From a checkpoint of a small transformer trained on Wikipedia.
Size: 3 heads of 32, 2.87M parameters.
Training: a variant of Adam for these matrices, 155M tokens, 10111 steps.
Each number is 500 + 25 x the weight over its row's rms, rounded and kept within 0 to 999. Layers, rows and columns count from 0. Numbers have three digits each. The size before them is the row's rms in percent of the matrix's.

# layer 9 MLP gate, 192x96, rms 0.105, rows 131-179, columns 0-95
100:486493466511553496529551509503517530498527482553499531545496501500454477497520491472494503470477521462534448541549514503491544497515485495490461516521483471522531500518491522488531510499471498487463495550524541518465508491518479486470513532503520516485524503515470519473495488472517471464
110:459489527510549513549507503508526489467493485512485485515514465519438503512489473522478474506501450507478520518513504454502537519472490515493488512524497469499470517542512552510509445535502475500467481512535467509506510512518497456469509457480479505538505504553498505539483474546485499495
111:476518511492487461490486470491494535472468487498508548465501539508501492466491468490527520459497475543490517530471515446461514498472490467506502515491487462551487529484490500492506458540489493516500460526525513520497517536499497546494522550536475470500491476513503489508494572473527501494
088:558516512515489515510508521521504486507542520510500495457505516497529502450490462511502460475494510501511551537538484517455498497529491474479489524521524535511476507434498464481523496484469490508503523490447516488516504509503531511471497475494521509507504562493556433492469497498500479519
099:514504487481506461485500516528490493469510522508445537475483508516496517464485487537532530497505505518511541573489482490473493526470509525474523514502463510501488459531506501493497548526482517482524544483450493517475497531513497527485492542486499469497491557464472443531508497493488517464
099:500521484470517539497498451496531497475494518476479490489498433486525490508499516530453489514486519461542489477466505487497557493490474442488456524505496466498487487481513470510508482520458528517501519496498533503543492509488468489522548500516465513498484542556476483498455508491494515538
097:479443474494518493524463515508513514460489499541508508499520512502490484477447485495483512498513512502492477461445538536458490509504505496528501480531514480533507488504475524487511490473500485462461520450506493590475515492508490503544523535537473466481507497525451483514478513498512491521
090:478496524482470463501463513484473519489473568500469528487501552522509468511517539470531518510458496508488480493501474526507502483539525513521484483478482514513521500560496547499509500539528487495513513536516491479524529485481558485514482506563498491458492494518479497535489534475519515532
089:486453480526511479527505532477539470497466479460522466478505524509539495520468472547538476478459473542485472517506498516513502485468533467536484528494507484526462463496544525497543490517449485473495533497467476497516485501472490502465502540526536473488475518484494477512518526495510505492
118:483523494469493474497456494544533498472474512502470535480457508558490507498534510509530488463519527508531517519508520487484496529495496503522475525502509446513498471528511501547514525488525465525486480517435499504495520515538449504486492520457503478492515494494543502484496487494473481426
092:489545503521540463542523488495490494499514510507450486484481497500468528536451477483494480539471493494479524497493513465527509494519494444518537532490491528480504527529485486478525502556470529517485518501523513443544490516498492455484481505505505543499535498562491525506504501507535469520
106:481481439503508480492517495518497512456475506516491492455524496511521494495542472559450490487536528473477523509484504475504490496456532483502465496518514521517531503505489504498496479486533491490532506545480480543470453493483482478496489492515456538512508494527478496487500434539442490474
087:530468486506503529513472548510498488500517487448543504530485534488495476507472534474502489484485485471466513511494483510484534509509510545503493516476455529459471494488512519507530488457502498482500503485501484504467531529513498575474530507551509481463470525505522424474485525511494476488
099:494514546500483511546473498490484482489487509506511519519480546532498475511482483479560470503471460491526505536452449514465514510515476522532481467481516495483505500472477521482475536490538481524530493573477529488473520500517512546458493471488498490489514540519506519479520509483476471473
095:484462447494531473518532532512527496480512512505493507419516520509526531492524488452450517473541497522487501516513514507510493506505481473522505517514488530499480506485491514487476495499492441473490489537518507509435504506499511514476498514459504441479513536465503488507520538553507506467
093:437515488492532474522513467551501507497517505471501488442467481480464518510522481500472511515491489454493531488525504511488513530511483510489521456510497526508512516506524541475473477509467475460511499501544508531498513478528494500473532526541508472535498422521508485478491487548506535503
100:493484460505481512531495524526517488501468509513516545531479502497513467515473521548489483476537499501522488475490523509503478490510505457521456543488584473510493505509479530481469476511508441533486476531474470452503492527526489506522509503438530512482528487501522512526499510506459512481
128:498455532507486501518519538470521549463517466485550485491473489473492467523520471468485516514524497446507506501505479506440519519478489519479467516485517526473439491488501514501528487523481510459473478498448509488499490469508462517469481540481513470510543527504536474473484506509498528508
097:521469471511484503527503469446517483475498498502534479470534480496507500524515507536483519503514482475549525520537510514530487504509520537487486527472514513514500525512511468491475522505570500476522545489488484504452492493455476496449490468478452530456484470499487476504518493560469485491
118:500511477436499524496513471494511512504459507517528474550499499512478485546512493512487453461543482523533490491459520496441506494447526484503443475528524481484536512478495497512483514484521451485509458504485476495502525501489476518475469486499540488472502513488509508557483474505473478523
097:488466511513468491507529501464481529472529494532501536480480519522497473476492480482512546476470533497447442538536525486523483480515498490526479500519519522510515494483524500490561525494518480457495528502425495525465467503510507450473501505493510550522525500526486523494505499510513469491
101:519438507513486499505483490495489541472536490528534502534502466501498460493513540459529484502470554453486480469503485498495515482520488532488442489495485510508492502474512516509521507502474521515466523497480519468474485513528526477503529496510460491536548495500504417480499473449506511511
093:488483501470542511512503511497537527511536509526462521520488494498483516475489559495470480453508536475465510513500513474491506483489501433528506538526492483532486504502500459481489497480469452488483464476466492481488510540439509489488525506473527484490481504561529517479517479515529545498
085:529500546526538466507463442518522492501490509490531490516501496503524446515528499514502452472494480464498492510547501472497447505455480506518491470489508488558503516525488483522507468527530505469545494483485547474513513500447506493523487513485460479529476517498450501521505469508505488519
089:483487501467522456492529538526533537474482504525472515516508483507471496513532513467505503470511500503546508519492485504482509504508504491557462540476497476528524458472452469516497506481533436527509529507491497505509500495479470497507529546467459470512505496458527462500479517497486548457
085:512487470545488533513540562515516498493490542528542493468502505497472497524519466535480499442514484519491526515470500510500474525500496477502488475499507514520488522477531506531466483463500476530545500503453521481495514504498541510469551477492437478490520482483497456498493485487450471494
108:472481500495483477512476507556527541478508492524482501509532493550484534494503483485532480469485489534490518523472533499470501517522522484503498494530468493479455524492468469460499508537485479482515457526470502548425512523493483455518563494462520484488517532488519502484500503508520513492
104:457506480509529508524481497530525492487477462523502573502471495554504492532512485532544525515472453501519486516486499505504512515499519520515512456474497506491460453484475504458486527505499483504520532581509533487501544539490521501463490522497476517530510473487483511477509500537484517489
109:501487535447475491491456496536540490415485463558491530515513447511488475499476512519490499512504464474563475537469496490493490485489508481496495485482516466523492472497506488531504458512514474502527486514501483504526484505489468524449540531506478515487511527518504497508462466518498497491
116:489499534480513499516475489484533490490504480493491503488586522520509502500480502508509503495493472490481497528467515472503510442468524509471451531496498513480450539495498559477482470490488490527491500495526498507513498493506529502463521472508476481490540504465537427528477523531473524450
113:481453501519540499529499485460547460506454492498495512483496517547465460517481526503509515485508548452474572527483475506505551498478497475472501508486475508489537498499461547500506515482520484473539470501496502524478499509507512499499449497530499510499504517529480488523508459487534533481
107:514523491508488491444539493517506472473525519490530503531503483520496501524538498491505464476521453517545479528531492509509533457525466509493488500478491453505480488522525485491509499560472490473487538502522466492527527492537505549476527475470541524524535488506494482540491500511528559508
095:498490469515504521519470495466546479477549476503529486528505499583524507545547484527550493493499505491477520477487496476522505504492474493450475547494522452478512544511494497499511465508521461499522481501516488531458503495511471524508511466512473499519515469532506466492457499528478491507
098:468551490434493507537493488491518504464508514485541447490499496526511531501515450541501489502501450503476505486490546471468479514484499536479522514488440451528482467520503555501522523516477503497497483505497487499484500487527479509525481476539458485526509520510513451479478473495507490489
092:499508532500488483462548503499538517513510490487492542501488494503438495525515489475498512482505521501510564569520484479511521466480472509525535494477501529523447505494525494507525479540474472494543490484479486506544502511468530540485498509463493457493556509506495508483509536543520498504
092:530526503530515506511511486484482503501460522498565518482524524494515446500503492539532523504518492481501480493470544463514516460524557529492458503475525490493465506520478555479506488535497479516548498448504545506481481513495510504536478517519465497521530491525465520516476531488531495484
095:506500499522528529486488492489482490505484518466483540515488498503521475518539446517532516477506510452503501502465495522493539472506517461506485483480524512497485473491449500459527517499496429531509507536495443506515508538515475525478497536490510492450557473483463516536511538481498514474
105:521502495487496523466512496505507520492511505522485516454470526530476523483507451486517537454501530500490579514496519459493547501475522454504518531496489505530491507505501517471499503569551485448547501475480480511522512517494506451482514513523528520518494488489495474469484460520499483501
098:463465509526513460503516494530518495502473488497516519491472510513478469538480468452506517491489456550520497484501477534483470524513498508551491532450530539513445525481485500519472502500466499536489503524526475523494536509506495526558485529507477465531507486481482532492510520471524460477
095:461529455451551515508501513532502519504464465518490521494535473552493512476494501492518492448501497537489488496475535462520518496499506487472486517529515502532465528499443502492534471468489516521485484471498479516499488522458492546486529532519505506463493481487508454498516468527542493536
097:496505482474485506487519480526464500492522531547507536503502541531448463498460513462508504445475506519500493495502509531524487525505536530463494471457494507510474501485480490487493521495583485546529509479491494476485545498494527477484530514500511494469528515501460491496498492519561473476
097:491445480505520505456491486510517501501485451533506516518471510504531443503481531531465499475521468513566500480477490511499509480533495524489473516492519497481499509481465524520483503474491519501499528488490485488444504514529494544520478528536478456467466472469492490517488505500542544442
107:473528473513559478493470496520542502491482454535462544492519489530502503524449505446499500474498478512518514517480534475491551419493488479519501504512500513517487475521486452496481514491483479475487482507502518513494492514476491524519504526507501466486542520429531509488498508527511494475
098:514488516471476542459486505459516529488518509500507460479543473485460475540500472500550493476530441500508490496543513534511478545489485454479507502529538450539501508487496504518540534510549476516500528514468488504506486470501483453475516494472476523479507509523505489527525504494507510471
105:447504482514502483544489473508568509479539487514505446466550540516510512546505477490529528457528490478538513521498503517509503508488518528491487537513479483511462517488512513473473510539481494495510488504459539493466475478520537514516514514476505499511503474489554458464485496526467509494
098:467495494459489488486498482521529456480470486550462517476500478481507534556534515485503475468501484505511530507514509526491500470485523471543497515503529515493509550490475483467521507569529507530504523541453523526498478516488487478535485502485495471503520477466524513492442495506467522533
095:478503468519512463519495499529510516498481530477525523462499520478454471497472482481515523464451470464511496506514517511506481496503495500515522446532496549538471517495504508520458495541499495472525504537496451506482496470523488532505478567564508464485498536515480527487508504526518518474
109:449512499482501531523503478490475501481414498479552507486509492514509512508553455478535513505526479532545512482514494494480471512487442494486488483485501502503509494502472539481469495496456527516486514485510560543513494549509505494488486540526487490467517503481537490490504477543486515516
108:491524489477518464492500499500517513503482512502493525497520516499451472540507462517501473475476472468503528509492527499475514480479558496530476543505490491522502488517522518463535490507484477448543496519486487541515524484444514496453530527535479501443512435505516466509513504534504520463
# layer 9 MLP up, 192x96, rms 0.105, rows 131-178, columns 0-95
103:512470513519506532562496511500503480489480519534495477526504459480529504509523533473458488487511553475514493489492520528497472474499518509481439512464493477508495532502504483539514549478527520499465523477469479511493521481510485492497513550451505495543503443505491478467481501475478443492
113:525446517496508498547489476489512491470487533492522440462454515511519523527465501514509525504496508530503519496450511513479542501478540497524516520518483500528503502485481473536531553492479510530522486507460483483471456501490480511558489505482521522461490482470473458502511455485490475483
115:477502525489484452506527511483493453506459502468525521522518472537484504507525491467521504547478517463534486488506478529580477458529494522492478489485494526509471496521463538476534514536534517534499545496468517518468483496486511452522476473500505503495525507508516542470498511502487530478
086:494479537471521504499463511472500503505474496527502556533481484556464457488502540486517502479466503465517486477520497506513514522466516496543469480501501507537489481545507489481502451506526465512475516495477524529556477544517511516495532533475508522496515534548464524471481460504483501497
103:488484500482508484515502471546524507530493496484555510503492472476490487492529521505449497507562483490466511474515530532496485507489535496530508574509516464515511508512551474527518518470501494476487520473493491525519439490481460495461516496447513485522457510504494483484508492479526460535
104:529510518487529521522517461484503485468486552493492509500482499497511522513477519489487522486500471546482508480526431481496489491509480453503485501477501524523438473550525486443512507531477521489494521479503484508543440517464482497491456488509524533530461477534473519484494481485497470510
099:528466487466463464527468472460486532503540477500501477505528527491526547481482543492472555521511479520521504480473489519486516509495503517510512482550496466497472476500471524508455558479554529511522493511522544464483527504524513485508507492526471535480521484497504509481492516508537488533
096:520509530478466529475484514486492552448553499527500477475530485487497507499503508532475492501506473567534478530511538507451504541477514509498502497496544470511498484493489495501492518535483513539479516463484504508479479538449476546499517502524457519498508499458507463480463503542496481502
092:527473500535503526504496480486501508496496509510540475543472533503499491473471549453489458490485523485493482475484475526511513479484507474507467538470536532479488477516505470531521525476504485479547486451486497493487474488452528454496436539497489549507501484490477546495511492459524492495
111:482495493495496466527486509507525518489539468503434488504488530448499482501513512534479516515482513488507509454494544501499545507537509504521487493497455514515520477526469509489482489472480484473480505524491509522495526491450509435568465516509478526506524465524480506542517497450525527483
088:525482492454527480488502453498498485518485464511524472483488485471529533534528516512483500505498558459560560502487494503468521502494479490482485541473485513465546505506527510470454471491532496518513516522458497522490480540514517477511472450521481484505492442522499513522480489517495513505
107:513500520511479522478496451463501454494436518462472502492510491469550473538507529564484528514474472493500469491490476530524515492523493524521517473481505514502471466439487493549510493511525531545503507535479532504518499503507487510473534467522486523472531512471513517491500511498464517513
089:521495509506503544462521552525522525519500486496481484494523469476509524476513511547508494525523540503451511511538522519530482473477475481486523473553513535488539445474560479515500454468495480492501509521485471500479558461506533489499490457483510494501487506507466524487503497512470504518
096:498522495553505462516498500515500445537486463507516469494516529489574500534485517476473503491540534516486494504531485521524504503481523506487476533492494510457513483469498524495525518504487533486486514441537518481496507525527548536532491496504555479542508489496511454480475526480492531515
087:482448493496475523505506531534512542470472517490487466486480532555488525478538508495479495491513533560460494479484492531528531476491518466501516545530454483512492495463496536512522476461471525516481519460500504472470495450494492519487471480486484512471526519488521495475500493511551503499
091:538466522495481488506521500473513508463507532529485473510508465524541551520475489469486531484499491520542499553535505508462510511484558493511502534482491508518546458522490472493503510512533512507493465512509476497503518500510535471518457494471555508464520513487463516530495453522523520463
098:490486465498507497506518452509507524486467518492486466514452480506521468540547490499482504483549473511501516483535475554469516513471495493486498560532493492493511518546499499492522428452491522492488515533514510518523456492532483520520477479495450512543487472502541501501493514481486521491
109:502483443514480461513503497467485533507559508509483501481498465508458543509465492520476500498481508515456460489495512487517568503474529468535520542482508486469460444509523484517500472496522491502516508534480450470461500520507461527512518492495486507503506516518490483518493530511514461461
097:499575526502507509537536509495516493477460486490459481543548488487530536507477497513500518514516467521448469468470467493502498546509529525513511544507466527534498459495446493470477477501516483497484481501527469490479535460470547482476502504492487490475479494510505515491494498509484488466
099:476481520516476492503553462463510490489524474453526510449529500504516487548469509508529540554464469488486502518494511484518518503515569524491516491488526527465509531476473510501488533522510541548517499534564527490497528500500536504503493452531514487494518513501490502489526494511503504494
094:461511486489494503494480510507469524464459530479532458521457481498500491475515466515516471498504558495477478516455521486493527545508483492510464534508486470526487468523499514505556513482541488430469501536492494533463516510481452510545492467493513517532500508521497496518535498492515486481
102:499501496433495487518508520468516535477496515488488472514489488517465512481455491531514511493523521536479503461452507493478535493546493489483521478512478462524488485471526492438503484502490538540468482523487482489497497535472460497529491483496494536483497449529523458462485459453491497494
094:430506488489485486497499476507493476544500519479525479501522494513545545530547478503487537575499487495499460489519497502524499532519524515480480507537528491504509510493489506518463506489487506529503507481499480497504516503547528463545450470506506480517533500470489543507543512537441502493
083:486536472454530509477502499493488490522475553459462474529519476505515512493520494524514489498497501488542506510504511491516486517539503508523539462508479501553534499492460487522433529525483519491517508493507493544517547481485549498494500549511499478494482535529485472539485486562484491521
096:515494496481470503500451472538503485487491494519512449479488532479535505527488513524524494521531495484461492500519534490502528480452514525401456457534495514487468536525524533496512467530510509488487441478491503475467465498502521481519533512501490499469500516507509496502483496516535472501
087:509483481545493545418501494472506502503491505487501489532489500512537472506506557512458544464541496522504491497531457523489484502526501513461491494488514468547507529519524480494538481473545467541498514461487472538475475519502519504493514512444461514484481505526501497497494511478485502494
112:490492514530485496484515544488549511507516532466467457532537525479489497479529482516497498478447523529510498486486508494495508501512494494492480540509453476509477503540514490524495516509491501450486489492470463526459529541554516515475541509507484496520453496563501516473514500482471556495
101:479534509511469498496501519494538530503499510493550500479455488513466495514517486535500498572504490460492475547535489486519486490520481525510478523483502495504522548501503518553488471480485511439501480520554527492535478511473477506533528504535554503515484528517534516520512525532518497521
115:506545452524526486476506475472485526515519522469491444512470547526479505520512476490527498554495476526476536474525516521486512540555525498497473512503495544522503532492485534460518519492493510498498504494495495515462538517549500469546488488484500464471487514475491503477513536468485505458
106:506512492501436527469475488545468526516501532527481514497471489533473473483500530494519475508476475502547463464512507501478499515519463531486528428459495452542540477522495484502524482504526534475461476552508497516492512526487471532488514514481495529490490485496501533474517500500519512521
106:474494511523526484444543465438485477526482452503488522509524507465525489533491479491521491510477476488508474452469494523489536521475490527500477476520523459483516535523524507498505492489463530546489499505534528503507513493529513512527503465482505525521541496474457500535494530460505550514
104:498483509522467501495505482482536431480495457512494480539495508530531524493503508505512508538490511463535501491505462499492502542516463497507483479466470486469520522453490507537476461505530531542467459525546516496526517489538466548519455496501500523542507496508491530498506483458497521484
094:484494497495510436481487509526500538490492506467502482483494461474470488497490493512509508476480471437502501525447521536463535500506518466566475487496489534566467481507490525492512494518480514503524504521513498506514452477469553529487471542523503488501510522466504521544508514489531512488
103:524441514538463481477494495504485498487461472504540525523517509523547433509511512496481510498463527515519562508530519495491462540488488504511491493512522474495547504475540515463491509489532498518496530499525492533502483520467503536520504486510467463516450469498476479485510491514479532457
101:501525490519456525471503488501489507540495455449505548482512504475484475519528520507496495540508552538538474498527491458540524482494510530502501504478532507476487553499494502536509500498498492544497487530492512484516501503500515570510484511487446446503503542521516534473508516512476463519
094:542525510523500511530486505524463495545536494486514507508507521486504512486483509531522514564545511493466437449491484501549488478555533521497498492528512530479475515492508509519475527459494476505537493472507510471518520517506502487546459511517493477532487502509525543479547494498459491493
092:465517493472498476495468508543529508440466447533529464473509469519491501494446509489524462454467490536487529494507517470478516477471509532509495493487510522501493526511505488470548482501504502480477510480511510567490509517446490500503527482537525494508503520488511467500470472526529476531
111:475528534505472515506470504478502527500522573546474459530520490482487524530488448492502535469474493482476479470503508480479466482523498490464483517498511476529515486516566512524492501463460525464465540493516495521484525478503482510508522495501485523503481467496488492508486523467439522528
097:479482510484520504522489512498518533517520483499505487551488486488482519512468472468489545491486474491479522517530471499507529498556543483494518557532499518518469537527549500512453518544494464509491510492490498529466473496497514475541494532472530479535482554547503483530512533492495477527
108:496502507506503512497513493489479502497506503470526522513533479523490483496504529497492491477492487518546439487464515448541524509507483522495487533483506495513500516485497492528542475457414521546482461490524510436514515475496487471495498501512511549500479440514521516466506544469482507519
091:475497529471515513499473514535507486496468538512508468469495458520536487485526511526467483464533523480526474495470478509482517529476556526489482487502449443518492469530503506550497511491552510468460495489471491485481504479539509523529472508532494456473487487518497514521506475545487523506
093:493495490497518528535502488509519494523489489480500490544512452502504523524506461548444516467509491484513508476460512487526500511487526523501556525570480478554547523498504468511455504477534510508526531494457489463525489503466518519510497458494488515516481483526517497510505497542474539519
101:493550451532537536530517460477534536510464494471517528488496484474498528514445517512476487519498485492526509496475493476491505469491523462484476474489480486496497481488478456473442493459525518471515483539553552474505476537519534496507491491510496465519494518499512515488527493521480491467
100:505512474502499527464566460469532479485523455512468502477496445477500549478527486471494518521534525504489481499489494486488467534514467456527507551496517527527519476528483493469494524500455513536496509518519512461498462498533494531500474506521472523502465460508500512493499523512538514468
097:512516459461530534545471530530469479503519518498520455485502534466493528504518537495499507514507515524526520502495471507489543521528495537465506521554476474551509450463472523489490505472492491491454474466535531503451500479480498532534494535522498492528476485511513482501519481527497511486
107:522524483499496526530513483488504484509522507507460454472519511509486529527539517499510519483468454521550502500545481508494477542524504488499459507529459476485511523448470530474457494502510536527480522570496539488498526527517489459483525505487481494488492477480527497496500508467445469504
097:462504492485498501497474493489479484475523508477479475507495509425506483483493492502518490491496447497497506473467506562482482484507462537531503478521504486538516494498464474546448504486488536469508558518447438476496513506486494513531522547514488526517489506498539486517508532498466509515
105:498490468485464485514520541499509563517523508535478515480497459493458527509481504474468513488554517506483473516498509475493523498470498476424517537464506499457461488486506513479450466535514490504467491504490474481501481516524440497482533507490488508451503498478525477482512517523469497485
# layer 9 MLP down (transposed), 192x96, rms 0.103, rows 131-178, columns 0-95
099:480466485475537472512495491525490504508491523485481458470527473418539473502522484498468507493471529472486522486507532463455478496495512539515500512504485506444512505504468475520503543494497481503509508504498458445504438470490503477506480499443520511490470476490496495501489548482501492528
108:514457521498473482542499521486529489432481505495521466475511481512453523485502463515507507547510534494463508481514525495482525530466484464537482494492515522520496479498521498480472459507518479519488495486468537496513534548477495496519498509485531501481445503509531514460447455504521458518
111:514479470461520474502536495475466507500452526475500495506519478536492483533501474473529464525500506494539495501508504449556525511484540532484502518496504498509537487514498492503546534474452504539501495517465529520497525501467471490518461459482471501495535475501521515498440533493513543483
089:473466482519492495523498513523471481548518500484557489497497495511553524484487459510479494485515478472483536491500482515495485505502481456502522486514504497476490521461463473509526491524468545477489514498473496514476533477520498523488495481494501504534525524453546430465453507529501442530
102:465484499563457488465454510519517493487476459490556482508524449473462482506537502484509504533487476457501506481471514525537473489487450513521520487474490504487506528487525518503505491466546504490456497509493484518519488467480511520504532462525482528549484464486507527482480512529480501515
100:500496512536481531510486487519460521539454470506505497513522541499471527498482555507487514520495511525473532439493536499467503547493506452490487525471513505497501477540526501480477477456487476492543495508491497482470495482447525540494475520510531490504492525536524481468486496549479471477
101:499511496526453474495488519443465477517503467480494491520512529478513504516509472453503519529505495492490475495467452487488477457518490490494492485518509499484444532468494519480484522478564522505536487545507518459519563513498562516484461502513519471470508500484495473483536531498483497501
097:483489540493498480511470497481501510486472540503471463510487551517506502526519532460504540486515477527511516461516541494513504506492506497515486494537510512504502487582492516511495489535521471476513498518502464470538519500512515478529465484536470493487482520508531465569535541513513487553
093:497498509512496532466501544517444504474508548476502480496519475503506503488515487471460527558495516465519472467499518499513464467521505559471495476504515495510519501505507513536500485500539532510536538517541514463499486490523516469499476432458494506490536508509511556467498522497499534505
111:491516452452450461508484478514495502506494473521548473483493485499496512562460536514539503522523503474503534515470514496458518535498466453502462497458511536503500487501488514490512511463490530494493489481523539510506500532513497497518476489506510469470473505496483542547559529484484519478
091:501493544556482508478496553496494540525525531523494506540502479527513490512525454482517466496514464525493490521528478528459464523512549534471482485468495469515478553527489484502534494496525507460507462498539467490516488472466491486475483526482491464532513490471519525488513496495460503508
110:493501504510480508462475518458515455447503517443499514508478505508501493529482515482516518507469501484493493492535482556472502503535485462524527526503462486508460488472529473546485496535523479494482476479516482473550479510541516501522509485539511495533536534504469524477453525509507470540
091:470516534491502469481480486503510486521458502562478504504557490499501514528472530457500520479524456514562523489490499515519470471513487439500487461510540493512537524503483502504459477517501462516500497481541504534528474526515469438517501480474518496506493482512496501519516484449505499515
097:476498486505500519511456440442511508431532486535462502503525505496508530460492532538444487468493508469494473465545499465496530534517505538535471522509494516493490489475546504521502490502508468502479470521514487509545476474482495483487484498500511518510485526509483504539481498517507548488
087:497545496514570481487514479488492495530525474485506503491465494511498460525504474492527499510543484522514488522511505500467528504494530552515519452472491443521498501494503467540547515523472461461504513498486491521520495503498444504458484473516507468501461488510468506546519516485479544533
095:483479478514517480508485511513516530484510471472487481485498423480499516498523465527532463524524486529492502515518491532514519515496498492473497494496514506454481460478535524468441479536528508521497525525525514503472511545473530469491528544521534477528501502511472486482501455566494503470
096:478509476527491495461487508476491536450505498545453521519548511491511532474503516496487544514480523503501509504524504484585503488488525499552516541485494501493522481516502563430464536495511492521475541511479479515474494511485522496496525523514494536504493514500499473536480522482488487488
115:504537491537467532491469511462488511473494506532508487512510505492499501448479469479488473500509502463511567504483492436496478520503524486521459529512483498472488520500483506528511527485517557484447485528492541479516478494527497534498480524448498495478539486511500521531494477522543544525
099:474483437520546517497477498464539486474488508492474486443414517511506478514483475511487515473481481487486530505488531549498524486492508445529493507509496491468530483500516505521526506512500496456525504495491498483512462466509494483537445483467472495498493527516499488466507517469519528534
103:525510521444481555489511480491494521535497477516524504567489508493483503484481501490458495467545491483520483477456520541445485503485475482486510493495519473497530504485501509508460494454494498520478453495510456527513490462503487561521491483483543497495479514495495519531466511482524474546
092:530489515502503503499540504481502467566532530549493508492497507492491497507513522506495496438562523472503506480506513496553483466495461519491481513506513515533504464514492519436486462503505470499479483544525494525513472510468452504486468527487479526508491448514450497492487511526484490529
104:485492468506509540531517501475484540489497477560519467546530459509532517508510535473482515520464522476506489554514518489484539455501506555500455539519509543486520498470498506491524504474503497476475486540512503515492477465492511493463524507524480481513544482505507474507541489508546474508
096:560533483524472494494486474513462482450479511502520519502533515501502516510471464512555515520489466551507495514471491489487497507526508547485526462469504510492485534483489495510536497472535502513516524475504526513526485449526522540472482517511487521481463472475481467532458506438493491499
088:512547473508463546508506499469510504479491528501502487529503497565528499524537526442459507508502504500467544509506496528525492508467482454500483516476486511478502519470496481489460542477511491482464460479484476496522463436536542457494504494510514490506487489492530467504480474492535523489
090:544470521492463487494497506509488499435483448517514497529513510484510528494492505476501483478522455470487503495505501511484512516470516496482469527510485523513485522468482535501535498475533441505475460537469534501484464460493488454527529540457481490503493523507476467467507550549517506498
088:494511524522466457487466503499503508452514487495475504518494483512469519490490479505540473512457451480524473490481480537515514540454487452468524443528494490474551524529513485479493498487522501513486522455496490488510486511520478484485506557506505520522518566506497473516542497478519523471
109:527524538529524524500509530503514475540494532487480441501508516473503509517494485534486540529511514526493502470495464510514509492500466493495481549498454460517516489497573493537489462572481514491488489493500473470505469526531500508480501553531462488538509481495486512509500510521505475469
105:507480481470527515523495501513503497509510445479469479513482504508507516445464475489445485530465495456515500488520517536470486464458515488513523529548488502531495490536513555479500473486555529503523465526483475510450496492499514498477515484530491510493521530446513533502502485537474482501
109:515494529441505491542506512527515492476507490498457481492520490527535485503486463474478496498558467497491477539518537482522478511500493516494527436487484494518507502500470502519502489503519459475510498469476496483519467469455502481551476491491483458452485494512478497485415518497486476483
097:503522521513470479504480514524516518455533486518538487496523529516464517463521484460522490454470454471525481478491501459437483534473466508476487514523507515488533531520470514500477466472536496483473541489460505482496499514508488552461507490480502525524497501456511517517467518469525516485
105:519500477506456478489492478497504503498530547523530532503486517518492526522480488495513528491491500495523463526499460448463558557517489559505516512514529439526486500511516476545532495460481501496474482494507523520505528478474481512496469517520489496492494473486513484552521483445496538509
107:453466471455528489529499534522501519508494467473468482497497490483485470514455503504508500494505512499486511518481502473535488499527535482508485489510520560484539482473488484524504502461507474540512491522517477460477486490440501512554425488518531492494482503517489514506538505516459444504
099:502471477483516504506488483492518519461566502458513498522514448538520498514503530508558460509523486479484493505491530492477569479477503451489502505482476468490487520496495541481513482492474484507495451509495504511507442477493470510512459495487484485532513492521532510512430522494497462499
100:509496499466493523526557507508497488464510490528510491518492495507544531527494494494538498507551534472507489515514513484496543512537526527490528473540533519487505499476487450483533535494533499498498518493472508520477489466475535560541479489507523488570491516542455515496493465472519505496
099:490469473482457497501505505550540476475515538483509477484444498514515514508474474504525509524503503515528478462531528474509497534489538515506473540518519473492515520515481469502536493435481494472469536540488536491491492494469481512504475545530526522519468512502523524504549471461494527510
092:464476508487501481507484506533505502518526458494449483518485473465484527502480509495486482528496506498482515506506450497525493497502478486560549488527491479512504519456516440541488502520474535486455505548495478472488510491509504500487492475498562495508471524485534489483531469540433526504
096:476497507519529504500466464517489489494506493444490555509494487496533496512487495538534490437501518489518521516515467459507529480459504510469447512504485484521473521493448452480524480483475420518515481491507490507481532513508479494507464514501509489460522484491488524546517544487505517512
104:512538499490473520474500543497463528504509486506460506511510496487476556501517482503512555497482480514462486513528488491501517521518480521542504496455491486477491503468486494488487483485501516486503499537517521502509506496471464464525523510525454487471552494540417497510452510491432520516
097:497521469513489505511486525476437494510442513506513526520515519542486491529528521526468534531493525481487511483542486542540516472493535508499492515527545450507535486486511505480514543523490497521482492506502514488530481496449521554446483481454538514509482499532517525474496498500493520481
105:481494517541535519487507505484451530527480508496517467527491507514490569507509490493474507476533462457518435501478507519448472496520483500518518494486533492511484492504530531558488473506501548471497508534496488456518498515545498482507476514490489510502527484527512558480513513516483542473
093:505515524502462475484495502486478476562519465517475486477541498476511500494508515507531500468513464486508450471508521523518454509461503492534503471480518539513469429503520516513480482492487475530503489505487489534518510503528458500462467497435535458473472466514488501468500532514504501518
098:509544517542505484497497528484478484488507509455502483503523478496472553492540490474542470487507514491445509480529487474534489499520519492489545465489478471520487489551500504435538535514517455516480516481483474524501503515475533532508489501497480499496462461571499494528494481504502476491
103:487495521530497518540519475508513534511489535437499479513449531434523504539524504510463497527525529502547450492499485521522489544511526541512510520491508515494496516511492513518503481480491517496526486533521494498485466494538532482493507462497514525517493511535491459498553487463501494443
100:456524534495515495509519529463530466480501492532526459484490503550504512532512523502452506531461506511466471532514510477565447456518491486505505533520522483484538507501496529519459527506469540488484486503493503486512456487467532507530522496484506545486509512529521519524515488532487495473
098:509493533509509526509517514495432533549471506513476486539468469527496502481498516508491578463478472493467486503479473525480513472526445518549529468521498538456513523483504524508506520501489495496476474486529480525478518484511480497505463491518481495505509479496500515475569505494524526493
108:476558495516481480544498516433508527490466503494525493521488533472532472494511484500506502497510466526517443489538457533496463516473510517449486493509476493528514478502474503491428487454516491497488506536471513469475545498517508501503514511527532509476516506550499512509499474478501470489
094:495519506455481521532510549519489511516487491539479514499459505457529505491501487450486530536554507506509479458469497517459476512489456464508489494542545481485535498489482451505500512500517476516500491458487476483506501434527487519486525487474529517528526539483512475487516520508469488530
113:475484500486544510510511494532479498505545471480576485497460506497530484533505499520527539508506548485490471503503474502530523522506529520492521517482503475550540478499511497532504470489461504502505565495543487520516483474497483509459518504527500522481466522452493484519537533476465517471